config.toml
attn_scale = 0.125
parallel_block = false
schedule = "wsd"
Each number is 50 + 10 x the weight over its row's rms, rounded and kept within 0 to 99. Layers, rows and columns count from 0. The size before them is the row's rms in percent of the matrix's.

# layer 3 MLP down, 128x320, rms 0.0584, rows 85-125, columns 160-239
109:67 48 34 42 38 35 65 66 49 57 51 63 53 61 47 43 51 58 45 63 54 48 56 55 45 43 54 44 60 46 69 51 45 53 70 62 55 47 57 53 59 49 42 35 44 68 55 45 63 43 72 50 54 41 49 34 54 40 52 45 36 41 43 61 45 42 37 60 60 59 43 65 40 39 51 51 63 56 35 43
091:51 51 49 78 68 47 57 60 46 67 44 41 61 43 62 45 36 29 46 53 54 52 38 50 44 52 48 61 58 41 46 55 49 42 54 64 51 55 42 57 42 62 45 49 30 40 26 67 68 60 42 61 46 57 50 51 50 52 45 38 43 35 60 45 48 47 59 39 54 59 59 25 31 49 60 54 61 61 48 54
102:51 55 59 32 43 55 68 35 46 72 47 43 52 33 42 46 32 55 55 51 42 44 51 63 45 46 51 42 56 64 39 52 50 47 62 47 52 51 41 43 49 48 38 66 51 50 51 35 46 48 50 74 39 60 57 33 49 55 43 54 45 71 43 46 61 46 54 52 40 33 73 59 52 58 50 55 47 42 46 41
101:45 53 42 76 35 52 58 40 64 52 52 54 58 50 52 56 65 55 78 48 36 44 58 52 45 37 39 60 61 36 43 62 60 54 48 53 55 53 29 38 55 58 43 46 32 33 53 38 43 43 37 48 57 39 59 51 36 48 63 60 51 30 45 54 72 55 14 50 54 43 68 42 63 38 55 45 43 47 28 58
097:29 62 71 42 58 51 57 27 50 29 37 60 54 35 47 40 53 54 73 35 50 40 63 57 47 40 32 50 46 55 31 45 34 41 34 45 56 50 39 37 30 52 45 50 58 60 58 53 52 32 39 52 60 50 47 47 70 50 47 33 55 48 54 59 50 52 54 47 33 65 51 40 51 43 45 56 57 43 53 32
097:45 59 62 56 45 53 62 54 60 53 66 51 31 45 56 63 64 57 63 56 41 42 60 56 39 74 75 46 47 53 70 46 63 42 44 62 64 55 63 49 56 74 55 58 58 42 41 44 39 43 50 43 66 54 48 43 54 51 42 53 56 36 37 35 56 45 47 40 40 38 59 56 35 42 46 50 39 49 37 47
100:53 47 30 46 37 44 61 50 64 58 80 44 47 56 54 54 36 58 50 47 26 60 49 45 47 53 61 45 55 57 39 46 46 40 45 49 62 66 48 40 64 80 51 65 46 47 55 59 61 54 54 48 47 45 53 30 67 42 47 59 27 47 61 49 40 48 52 47 50 54 62 49 49 46 28 55 62 52 44 49
096:51 42 47 33 40 41 45 58 43 50 65 51 50 49 50 65 57 46 56 76 57 45 76 41 50 44 51 53 43 44 50 76 66 65 60 67 56 63 30 38 51 45 46 55 39 54 37 42 44 50 50 33 60 46 48 47 38 43 51 58 63 57 37 45 41 57 62 57 62 35 47 34 64 54 48 41 41 53 42 44
097:66 43 51 73 47 31 54 44 47 44 69 67 57 46 45 51 47 46 42 47 53 40 72 37 27 49 46 41 42 37 57 61 60 51 45 34 64 56 46 37 49 45 44 38 48 50 62 51 66 59 62 52 62 60 72 48 57 74 68 44 39 42 60 47 52 49 56 36 48 51 46 64 47 61 43 59 42 54 63 45
134:48 59 49 55 45 63 41 33 39 32 48 55 51 46 66 48 66 37 53 62 59 47 56 57 58 60 57 53 43 47 54 51 65 63 80 50 36 53 56 50 45 40 46 40 52 46 46 64 49 38 37 55 64 29 52 44 67 45 50 51 42 38 57 47 45 52 41 41 35 49 57 39 61 57 49 59 69 32 56 53
102:38 41 42 67 55 29 59 45 63 44 58 49 42 34 47 64 50 51 39 56 40 62 52 59 49 52 46 43 48 43 57 63 53 51 50 48 36 47 60 46 64 33 54 35 42 48 53 55 46 46 49 54 30 37 44 30 54 44 43 60 62 51 39 76 64 66 63 51 56 49 42 41 56 65 69 59 52 66 57 45
127:35 55 42 54 45 48 47 43 48 56 48 48 22 52 38 57 49 51 40 55 51 49 35 47 57 40 39 47 50 55 42 56 44 48 50 62 41 48 66 40 44 54 37 67 43 25 45 36 55 29 31 61 46 64 54 45 49 33 51 43 45 43 59 49 65 58 53 47 56 32 36 45 51 57 51 61 40 59 61 43
100:44 62 68 54 56 39 45 51 61 39 42 50 60 52 51 56 54 65 61 64 45 50 57 51 59 56 56 53 46 54 56 42 38 45 76 74 47 36 28 59 37 60 49 50 41 48 46 55 52 48 60 29 26 43 50 46 46 54 41 58 47 46 65 37 40 61 49 69 45 57 42 54 60 59 38 48 57 41 60 34
104:49 39 50 44 47 69 29 38 50 56 59 50 43 56 48 64 42 40 59 50 43 49 49 56 50 57 46 61 38 64 39 34 61 50 36 67 45 40 59 62 62 53 54 40 57 40 37 39 56 50 53 70 64 54 54 65 45 44 66 52 55 34 65 59 50 49 37 45 38 57 49 33 36 74 50 22 62 43 63 57
103:48 54 56 60 54 39 34 33 43 49 45 77 54 56 56 38 42 44 43 51 34 64 62 56 44 45 59 39 56 50 55 49 55 43 40 62 54 47 61 43 34 56 71 52 45 50 41 45 63 46 58 47 22 48 47 51 62 49 49 74 57 49 56 75 55 38 52 46 55 67 55 51 46 52 39 42 45 47 45 40
096:56 58 49 61 42 42 51 60 43 65 51 51 46 63 37 44 61 65 56 37 38 50 50 51 52 49 62 35 63 35 56 42 44 36 46 49 46 64 51 41 47 44 36 62 66 37 29 49 44 37 43 63 47 62 37 54 54 51 56 66 43 34 60 56 62 63 55 32 48 60 30 48 48 35 37 57 34 58 59 41
098:51 40 57 48 40 47 51 36 45 48 25 57 47 53 45 54 33 36 64 54 61 41 48 63 58 54 51 37 38 45 47 43 52 28 60 62 58 55 53 44 53 66 55 60 42 49 65 54 57 45 41 54 60 52 55 58 58 55 54 48 58 44 55 60 56 51 65 32 58 74 52 44 34 52 27 49 71 58 47 63
095:61 47 27 52 47 47 51 62 49 41 54 38 46 61 51 29 41 34 57 62 65 58 49 60 56 46 33 45 54 47 39 71 47 43 45 52 50 36 74 53 76 56 56 48 62 33 34 47 68 66 60 53 51 51 40 57 57 58 63 47 42 33 43 55 50 56 42 60 29 45 37 55 32 50 43 38 24 55 46 56
107:52 59 59 62 47 42 58 54 63 59 33 47 62 44 59 44 53 39 28 44 52 66 42 62 49 61 42 62 45 64 56 27 56 78 50 61 41 52 45 48 43 39 27 45 59 38 57 49 55 52 49 48 48 39 38 51 52 27 48 58 34 46 36 37 57 33 51 47 53 52 43 58 73 61 37 42 53 28 28 40
094:42 63 54 44 40 60 65 45 68 48 54 38 39 49 34 69 59 49 59 48 47 61 46 61 61 31 40 53 64 49 58 64 63 49 41 60 41 43 49 45 67 57 63 50 35 49 53 56 43 56 33 62 76 46 36 45 40 30 60 47 48 48 57 50 55 50 60 58 32 44 44 42 47 45 61 39 47 56 55 58
108:41 63 75 61 50 62 36 51 38 42 50 48 42 59 59 43 56 49 45 44 52 47 55 38 63 78 41 61 48 41 61 60 46 53 55 50 50 37 57 39 58 43 61 61 59 56 45 43 36 56 47 57 32 32 41 41 37 51 54 53 46 25 46 49 38 50 49 55 45 46 52 48 39 57 57 36 55 40 53 49
104:36 62 58 44 63 32 58 61 53 43 38 30 53 39 58 55 33 55 49 38 44 34 54 41 41 51 34 66 46 50 60 33 56 58 46 44 50 51 50 56 46 54 57 42 39 50 51 54 72 38 41 40 58 73 34 45 29 55 67 41 47 55 45 50 56 47 48 47 45 34 56 30 49 47 35 49 58 31 51 54
104:46 42 46 35 35 53 54 38 43 37 57 32 46 38 58 41 45 49 44 52 48 60 52 44 63 45 58 40 60 46 42 44 48 62 63 49 32 45 57 46 68 33 50 44 62 42 50 48 49 65 40 47 48 53 39 39 36 42 50 44 51 66 44 39 31 61 55 52 49 59 61 52 51 50 52 47 67 55 54 43
104:57 61 49 52 53 41 48 57 55 37 40 53 48 46 73 51 53 55 46 35 48 61 54 54 51 38 52 50 38 53 54 40 52 57 58 52 48 46 58 36 45 50 26 43 39 46 52 65 37 58 43 42 46 47 25 63 56 45 55 62 61 52 55 70 41 32 54 41 52 53 65 40 49 48 71 75 38 35 52 47
109:50 51 52 56 48 49 43 49 54 42 46 31 58 50 51 51 64 37 51 45 53 76 65 37 59 58 54 38 52 40 51 56 47 32 41 55 58 54 44 66 52 33 52 39 54 39 37 53 50 48 52 39 62 42 48 45 70 56 60 48 41 48 54 44 51 65 59 43 66 54 50 65 72 64 41 53 41 34 42 38
103:59 35 50 50 63 44 33 59 60 53 43 54 40 68 43 45 52 16 60 48 56 46 41 59 39 44 45 32 37 34 56 40 57 45 35 38 49 51 44 34 52 59 63 78 55 44 56 49 55 52 47 44 48 38 33 59 40 51 33 47 57 56 51 55 53 56 42 57 61 52 29 38 49 54 46 44 49 57 48 76
101:43 70 43 53 57 61 35 53 37 48 57 44 50 62 53 51 54 68 49 51 47 44 47 61 42 37 51 59 34 45 52 52 54 58 71 49 50 44 37 61 40 45 42 53 37 76 41 45 43 60 49 49 33 36 53 36 55 29 59 63 59 48 48 63 50 52 52 45 61 59 45 59 47 50 39 56 30 48 67 50
109:45 47 47 44 59 51 30 48 63 41 42 54 42 48 37 58 44 58 42 57 76 52 31 53 61 59 52 59 51 50 61 54 56 43 57 41 26 49 50 52 48 50 37 39 50 52 37 47 50 53 36 65 39 57 35 75 57 40 33 56 43 54 40 53 43 55 32 58 45 44 54 64 54 58 38 52 54 29 72 51
100:53 43 40 48 52 42 52 40 43 63 41 54 41 69 38 50 37 52 46 36 52 63 49 33 39 42 49 24 44 53 53 29 56 52 59 46 28 50 48 57 51 46 59 46 44 62 40 44 72 60 60 61 54 47 58 59 34 37 61 45 51 50 44 45 46 41 54 56 58 45 50 64 40 50 45 50 45 37 45 43
099:34 60 46 55 45 47 52 65 35 62 47 31 41 61 44 40 57 52 38 54 56 61 39 38 28 50 49 64 53 44 54 55 42 53 57 47 48 46 72 41 65 49 43 59 44 57 56 58 70 52 59 35 61 27 55 52 53 46 54 64 58 43 44 53 60 47 48 51 47 52 48 43 48 56 55 45 64 67 76 58
096:24 52 47 45 61 34 46 69 39 36 56 58 49 52 43 40 57 62 45 57 52 72 60 40 65 45 72 45 35 68 38 49 46 63 50 57 46 57 60 49 54 52 34 41 45 41 48 38 38 73 51 55 34 59 42 42 52 56 48 40 46 65 61 55 58 68 59 41 57 53 48 47 55 39 64 46 58 66 32 50
097:61 54 27 43 59 35 44 37 62 50 34 72 67 50 70 44 52 60 63 56 56 53 55 62 62 35 50 51 45 48 58 55 66 50 44 47 50 65 35 44 50 59 57 44 55 44 59 46 44 30 49 59 48 48 51 45 28 39 52 48 21 48 59 45 45 48 50 48 66 54 48 50 47 43 41 35 38 59 50 48
095:67 64 46 59 50 45 41 37 49 52 46 66 62 52 46 56 58 55 58 43 50 47 43 67 40 55 50 54 49 57 51 43 58 51 28 41 48 71 52 63 65 46 58 41 48 46 51 43 37 57 51 52 45 48 42 48 57 27 70 46 54 13 47 52 55 46 43 54 44 36 47 39 65 56 42 41 51 74 59 46
091:62 44 52 50 26 56 45 43 38 68 44 52 41 53 52 39 40 39 42 64 53 36 54 44 49 54 49 47 57 48 47 62 42 59 44 29 60 46 47 69 26 39 67 45 42 65 42 41 54 49 43 51 56 62 60 50 51 62 59 61 50 48 49 43 46 36 51 54 38 61 60 40 48 54 36 39 44 71 59 63
096:42 60 59 54 34 57 49 49 54 54 68 47 40 63 48 45 60 74 53 54 38 58 35 49 71 64 51 47 49 67 42 54 53 49 55 34 35 34 69 49 58 64 55 61 32 47 54 47 43 68 55 40 53 46 62 61 60 57 39 40 57 46 46 47 56 63 37 50 56 37 53 46 56 59 55 58 45 43 58 52
099:55 58 58 68 52 61 52 51 53 46 49 53 56 46 39 64 35 69 43 43 51 66 47 38 48 59 56 49 44 49 53 44 58 41 52 40 42 53 55 62 50 47 69 61 58 36 57 35 55 53 70 40 48 49 54 48 45 65 44 50 67 49 41 53 39 58 39 50 54 52 51 39 42 40 69 40 43 39 35 63
102:57 32 34 61 57 48 41 51 30 53 53 52 55 51 38 75 40 53 44 40 43 48 50 37 49 46 40 41 58 53 46 55 51 56 44 34 50 32 51 67 54 30 55 51 57 51 63 40 47 62 32 48 24 74 67 44 48 40 47 63 51 44 38 60 40 67 53 57 59 58 50 43 45 36 51 61 58 51 37 60
105:53 51 56 41 55 50 66 42 55 48 59 52 48 63 64 49 43 51 51 46 46 65 73 55 63 32 54 59 30 35 65 37 49 73 64 42 41 50 45 53 51 34 59 32 69 34 48 72 73 50 62 58 51 54 36 51 50 53 47 73 44 54 45 42 48 52 38 44 52 47 40 45 65 55 38 62 61 49 37 46
117:58 54 45 27 28 61 55 50 47 50 43 51 52 37 47 52 42 30 29 40 58 44 64 42 63 40 46 38 46 59 48 37 49 52 38 48 54 46 38 63 48 53 43 56 49 48 53 46 47 50 40 37 33 59 51 39 39 42 41 40 58 31 49 54 67 49 38 45 53 68 47 62 63 50 54 56 48 39 57 28
103:59 63 51 50 52 45 61 48 52 59 43 54 40 66 48 28 70 48 51 63 55 58 41 41 37 36 52 41 51 38 34 51 33 57 53 66 31 61 42 53 58 47 47 45 45 53 41 55 37 41 63 49 57 52 54 47 54 61 33 63 55 59 49 62 41 61 72 50 51 62 39 40 61 36 58 59 42 48 54 56
088:33 42 59 37 60 57 52 59 65 49 43 43 44 48 32 38 45 55 51 42 28 62 45 60 47 51 32 38 62 53 43 25 71 50 49 45 51 59 60 45 66 42 53 58 49 42 41 50 42 55 59 36 43 40 50 47 47 57 35 49 45 44 62 49 49 62 78 49 42 43 42 34 46 67 61 67 58 54 61 42